Part of a small language model's weights: MLP 1280 tanh GELU.
Each number is 500 + 25 x the weight over its row's rms, rounded and kept within 0 to 999. Layers, rows and columns count from 0. Numbers have three digits each. The size before them is the row's rms in percent of the matrix's.

# layer 6 attention query, 320x320, rms 0.0349, rows 81-161, columns 240-319
101:498473437466515498497513516468495526467499480479513510501515495514497522493496512455472470529491491539470506497474476501498493564502475534492522527492509475482514455533470458537492458519507509484507523506480472531489506500524536528530484495
099:533463484547474505494492502542474491552520492511558519458499524482488514496495496512475505502523464529536489497502474511509518471453486497491506500500538467501489489465528498493460482542482488487490456511507527500549468485537498468584554484
109:494425511516495500513496522525504513537506497500543486462517498508512495502477441494456517514528442475553480507484522537482505477492484520486488494522498486478519504502507504472492491534519500487483484517511496504531445497534499483571542444
090:519489486495526520519468496518467510500506493474522568483485498487527516455488454482508485538508501519464478497496490509519478467540498491496511518514497464514494478484487537526479501501510500440518490500486445554480469497456534487542530530
107:477448478492472499505507489481534554486458485484509470484512512535510464529488497478475504485490479517531502513468504495454514548507485536484461511507442499476522479509500462451467467508543496530481517464514507453514463525515466543469501463
087:458481495513517470538535489479533485482499484491450484512508511512514490532471492506500509458446506453542519501505518512476520517499489506527504481494463512480500530501487519490514509482499470512442544490498552503533491514509483529462483492
105:475475453483490483476530513417538520482464513490466470480488516508476500539494517487490464476486482508473488497514476469516517543486486525510527506478529501492523474519511406482493469523523495525478555497506528479526494486561488561465485471
092:508454449497513487509492484461512513489482482489486490456496535522488509569460510472474490469503462537510476497467494489479543538498491502520505522454511490468493459521518437462509494493524487526452530468511542449542483504546500561487495489
108:520465515515486493520470500493514485500536486507493505545496492482508486471512491492506516533486514487529504501537554521530492475508475499527498472523483490515493481493514548531524529504488498508503531530500458514471491475453490449540535505
094:446479489523492513517555518495507473512495472529469486468520511501499506539504504483491448485472458519521522504466482470498528534473506512480516522474454497512525491470494471499484451490515472521471486537496539458494508519524499535493473475
107:497506506522493503492472490492504513485492481503495513540496499518516505466502492504533493520508489511459493522503506523514483500513491477493494494505500493488478454496527513513474498512497520452520511503494458537472488452505512515506553518
093:500570498480500506471508502481494458511501554496482502508511477491506543469548542530521481534525525513428502473500498476548488459468530511491496515519557473510505515523452528525467482534492520476533499526494469532452526467501552466486506504
115:548464488504513485510463515502467494492496503494496527478490519514515509484494456445510481515490487517508502500534500523504483484501483502534556503511522485530489446486512512504492526539494509470497542518502483525536496483487546494513537512
114:485524562519492489498497525539486483537538483529491506510492498512498504514475497518503552462487447476561492489486485506491497468510518471480523453498473582517508542475513492466494510486484481472487429493499543491491522506496466485498503521
106:534481503495500465498436494532472489504534517467513504533471498505488495498478505515486562493521515492483475515495509498505500443503489494506467481504522470490483491521505514487523565517508533493510458516508477510516496479469510425531500515
096:510508460467506471485527537460480525517487514509531501510469480496511479462534506511481496501490511476526537539528507482558458519496506463506494446461524521520497514530515530505511516472480459488497524514509465526494526495450527428515484512
132:493516547493509500473508502440495528489502517520499508498488493473498466463549519541479488512500501497542512535557510493478486493502502480465494500513493529547475466516501518506531530498537476538495483490510499533498517450546480491492500487
096:526507518516505520489525505479499546507583526528519481487500504499504501499564486529542514505493527462473534527516497490502504467524481494503501483467525495516486474476484474472463497511474539493503491512535461489492525472467515497446495533
125:499453545451483529500535518507497517492476483549496501479498569506523416468487468476450511515522458511505552497546507498475443521487501523481502476523465496546531488482522524493512481484434492492525481511487477510498491497468485488523521480
099:531509489498491528491486523513508485508534475455511480521517510481478531528499481468511507467511507480476503460478507489504518483496504528497474527511525485471505482474529502464513462511464497501500520507499499459513534554538509582491485508
110:522515597450477540496517502487473517510486488519477483525511477492513481433522485510518486500521484507513493507530501490494444493468476512454501507513517511525509507454499501538486518511499509490541495460509455533477496514518469515509514479
103:524511568483486543515523502449491521517517497511484448513499497488532484458529501512518504526499497501484525525533469517485419492499502545475478487535499508533547519493469535526485537505465500505559502478496443496484508505479488510469492476
136:507486586499507527517517490471500533484499493526465470515492531487505469459516485489506515522505500509508526507543514511446456490509482532466499504544487513565520507500467524492500513503469483502528483486518462507460507490479469524486525487
096:481464463524513453493498511515525513490525485496514476509500485484466491521474529528486534524496511490502501535487459480525520542510510472488475498471504530473525484495498464515494511520493450483515479488507525490533480512457537459493517488
094:522528554453468546506506499510497484508495468536500509492502488489516474450499479492486494512532495513485486485507521523496465479472486496489493532516519494506522507434535513527491459492504502464542490486452422532498492505537473522524533475
086:509497525467483530497549530487454505521481473513521486527484513494537506452521485496526507542522521498452499504515485541498429510511486486506481509522510479528511549503493522516487529474446516524545495489505452516459503504474467484516504514
105:528520475505519472461460489570516471509483529481493506513550504487468552541506533498511478488498476514525466441503514453508511524511486459513526502483524480474497496514521502500522513512508527511474484499498539497518504513507510532523508547
096:479468518493509470513474486510508457488529530506489510474496502490461521520534533520468507497511484507507456482497504509479521506530490498481515511530530481510498510548526529471524459491526551541472501502456530480478516510535536519519436519
088:486511503514512484497459470503506496485523516494484518468483510467480491516513519523485499484494506502518497503522511456481512527532496449510506510513446492497495481520519481491549519492523493552444470518481504481535517485503506507495517519
097:466497451552521471496466503523548482495492504481513517477515502508481506570477518496474466482465474504516514497470488489501581537507504499515509485476506506482485490516507483498495488507530479500431528532497566476552508496497522496509481481
111:524510570507485520511480485477516517485519504550494497450513458495491481484511507492475510537531467516496521494560519486477501528499502519454487526489529462509470484498511509513486476519543467513477531547500475533485513483529476501490479452
130:505499453482496513482473508526494508529479509445483480541534496506513521542487505483533500487498520486471478486437480494530527487494491493549486482476480505447525516492524465482500483489483531468498500490456510467500519496497522495499501524
106:496503516518509497522506497466486489481528522513468477475497513494499484455477507497482559521517570518494497515534517522469451528532530496492503517517491502520514517527456500490466547488481483558524477466523472470464526510513503494478478510
126:494441433508512486504454473544538490487514489445494526491504543502464542540470501459508496481495502470473460460454503483500529504534539508528505528514484495480527495513491515478533512484481551518474505504493543462532493520486515501518484521
101:469502461511505460492458521513513495506475528472494504511512492503446533574504540478478516508508507503493485509494514482523569526508480478515515512477508534466469511555503485478504507516520500544455523507482562470472534512514506492527467514
115:494507582504478536501527495481517506508482485505482523463512486498522463488507462520511479516519463516509544517536504499462511485456480516473518510505472490530481493462520509536482454527527470475487494494505477520504497483519456540484535467
092:480524543506506549518503498514499478509508510480447543464526473518498495512500457511517474505489465453527535464483505447476518457470500506493518531520492499506493513492503516513467433557534501472479506507482469524524487529501483542486481440
098:520542470484481484486481523490479479517490484504484481504487503561489486519513500488529515496474503495470457473527494500475500451542488517493494514505484473487544483476518475474487489489496512525510549517458482505508491538525453514514498455
094:500505539441504505520537497467455517472510492511480478483471507524544472450518499531502509536505492520486514515540511530490455501511509492527503484494474494520522527509493490529482549494473510514551489503492480533444493460455485461513508487
112:531512535502494514520511477482478541519479520545481490501522487528527437461503511461501494513496495524509550507541520476488471525482496491476534486475515534511473485486514487531460517541525465500505505529517488519482505495495480474474530450
103:482495481484513464486510513452482446475502499552513534487465535505519484478504528480497496496494509499467493561495493537477477503524499542495522519583524520531556491512500524478490523456495505574478534493470498474524472529512488477526500488
146:514513424495526486470480508543506487514495513472519500512521503507503532535489540485531476481486522470485474494460490477522518493504530508541497521490475507457514484490501466493521524484492542509496499480494516469546486522503494483486521555
101:511491502534502477517480516537474498487505531506539486529520475488478514513485513511500543503482550505501459509471497498549529514496477500507465540481549494485492525508477459519481525506524513475512472478505501525499454525499558474507484503
101:475518511474493492494523481466493510504527491506537514451451526536531502473493510521519504482491517488482506524523484521495511474510502512521489491488521483489495495478504480461532513486509503527517529525510493535530498442496500471507533502
112:544476569467481532496534470473467518500509494554515534494516504485511503444532474469545495516509468493483508502542491522490443489495518515475501536523523480552508498457494513529510468483490493481514509530521428531521489489489467506498537480
091:539506519491493477533467490534500459517502462480498470454478529458512479512501523499483538516501468508489506491471484495497483539522471480522515502515518505499544504524481464496460554509485544543499519498524519471470470508453463502488492561
116:511494446477512516486491484541516479527466514455499500545530529511497549496491486476541501489499483506499479464454475515507477494502504508532534509516500514469515500493476505488531513484467562466527486478518527475525484498465509503496535558
138:505535442489523439480495517469517503503509453480496502524492528547492513540488552451505472481480506520484495485490491486529515526495530530538514497524468499503520481508507507476524494483504533524467513515454484464545517523518484504499487509
102:500488465529478492489512494453527471489482493496491542488506512528489524473484484470453455496519515477545520513524507507500499483499509472488449498485458491511464494521453556519508528477463484445476492488511475531517507526478519492519531489
122:485518482461488480493480491532503463482514537485477509466505536514478494558447500472481488472478502466468487483481531492483516484496512541526501483506539486488482540481446471490515497495503490531465529535488522481508505552499509540475511481
102:492528510512476520514537541440512508460529500510498539489496501509484544441476461473475517510492482449553521489534489477503493467508509504493473548540483527538522492511527520511482466475527479482496472523514488537465476463485471481493507491
104:509497488536511504510484455540517534526489488526510478548510495484475460536480559474574512527503534519514454504477501498500512533471446471505502506453498506493481490499497471493505501526493499515523497494509490494529520501520490508503534497
102:495495510490518475484491520506477509532481516495529499509459529511510481519522511482518503493494521516480485494522529503508496518542519481497525484451513490501450538467483523486495519492487523505503535500494507475497479511499536501490487525
120:494470472494510497482517516505500512495511486497494480505531486484471498564521538473489509500490547525484469508449502464516522520526495494494496516486482507489545482478480449493519464514498555524499464476464561467485486447505528516516493504
120:480518481492510477491515487493495476513515495504498504510488514521495530558487561478466440460481444506487491501494489530499563503485523579534518501515498452467492490467518475484485468488523484502427523515500462466526483507467472498479487478
103:528493493515471496499506517537443456531438490539513519481471500532530486507505478551475500529536495516480516539533453502499506490520467414494513492512501520526462474508511494522486535479451525485482489539514498545472492492496525504529511504
110:481480497480491523528482473533570496499498500486436492503510511546502541504490539464517432459508512518497504489492514503514520468514519534516508465520458445450519512526505481500471492464490490548466560478504475456525512496499511481532495489
110:440480537522521532528517511507499536478536511537468506466520510509491485487510502485492483525534520502498517488518553461495511466500490469482481496459517483497470525514480492517478479532510455519485550483550490484452508483501510495538503453
120:497506474491517489476492485527528487524531455562508506505503534513469539549495543493473452463495461498492473484497491505497556506460524535531493519516476463476467491478534475472523455492537473486432484498487481467504512495525508521482495483
112:495511477474492512483519532503504488512484499516529498472470500542504493521483533490502479501463532526462495472495477457510499542512520512515492470461492456467473486477503513508448506481473564460490526495484497486507482495478491481518499533
109:530537508519506528529511526466512498517510486505476520485504496498511459478512475496563498517491505500581505505543483448489481471538523476476484559446487533516479503525511545484482526503517499463493468475493482535486476499532492486535523463
100:531500539511556511466486481484505494517521502509523518526490469487469448495523491514480533507525516518550484516502474497474508534535486437467479517488505525523460534462470507518505478523502506494505516481558513545511460494505539510510534500
102:528533483447451505534473520477486466520510494465467493519523524498499525481522502509508505482494498515511483492549462454528477426493540521500469482459504517497527518485509483511494494509473512495545465577507470518497500490475468468464484532
118:497492533520473494530498480553466487517496531524474473465493514500513484461514441541467513515490492492513523486529504505492445492485495477467499493486536520484480539485459494518521559516503473474551492477528532525471507530465515536483513506
136:529500544543517518511516502466508528513505523487542482508479471479498481453519463512503523523509529465529504560518531507458482494534470454466478550477517522514510506487463528553459530511480519493518495479545495551482468478508501467507536524
124:517524542509475524500512482508477510474455544520482521526480498518512478450517467538510544543512473495515505530568529500492460527500465447471534481480506548528467502507500510543470526514478508520523518490559486548488488517485511507509513518
112:492501529509483525513526534461485500523498469505544513444502462489536460478509480520547491550516486483522537533503504499494496494537498473476472526494516545515500455531539533501496529492526491476470458491490517483480463473488491456521501486
120:485512454505518447483481493488508479466446449557498514489470549522488517526482538471469502494463489503498481481496471491494518518511499487525492508525466514494497457524523468470533512496496502519473533486460533486501529516502497479497501505
111:520505460491518440513498510498515499477508514526494506512456501507489536526468530455463527484470541505443482514493507533469510519513484501528524506539497480513547477514486467477509532517495542565479497489490532496509540469534506518506486516
111:435482493514471461503531526472414516500455527529545496492468466512503475487510495557481526516515511514508486512540476491527492511527458451490504476487500482535487490502523485511490492504491509480531500524530496544462518504463530498542467531
111:470470515480499492508502492536497488510513502498491496475519491496488528508525485486455484455517458467459485473494521506517507455475511548521491521497540438488505498510510517476491445499532483506498503528484496507526520499541514497499498452
109:500474451480530469515524515483541510506530486568486530529467525523498529512493569472451502487462540502483490475497489521499503522500569480513466493468490485502475488527509457475524526535515503483478476447492490470472531459532528490533479529
104:512529499475550475467453506477466536518497523486501487516468500537518464449518490513524503493501486488456485507541542431472494499530490466505490498533505495510475523518469516519523536491472512513541512510484494526507507508518458493496514490
117:542495450488509467492486486525506511493481538521553483464461492522488486551461532494553518491448507500403479481456506475476513498521529493515511489467479480497494474503483485506487553477500568534491502520493522501527464539516519456501496527
104:454524494524531482510521518503495521506463445543551487472506491452540481461506506486531484533486502474523509512488490476501491562523501517512474515502503514509504509507576513516480505481530506482526527495461579507484487476492482448501519514
120:514508526533509551503509515484473540490504517501516501513555468494509464448537475525516558555519541511545512518518519476482477523501492438461480501503483509499505468531496497531501498518470524477554485508520508538475545446516494458540498486
126:541507482464515455460491493454493490503452515459500508498472504498483488548477564495501490477465478493475467523451467526492515497478493547518520497502505546481482470480497495489517522498503530477459518462462547480522472532502498522471515534
129:452496442462561440481485492487508493481483495506500503482491519517474522550485534456472460460463495483480482489472501483487539478517515525528490484518489475495492481511513471477547472508520480512466534532476514475524520506509517504493486480
106:426465498496519494513494472465524530436506495483515525452482537514493501475518469516497511505488493446552482484511506527502494450507535495478513495473476558523475478528525494491506506503536523471491457496539495486456486514480522489496460500
067:460470477504514490545539515481480489551498498546505462505504475488497525463488453521496461508460514465510516442540515504500452493528505521493493490490454468490514517496541529498489470536504504452527438551490522544525491515447509507505530480
060:508487498490512488501483507487468490518503514546519482488487471434502504482512525540494496515488504528482515460498497496511469543489511483514514489480488529525490469511477505507504532546443518494544443485501535512477481498493534487505528479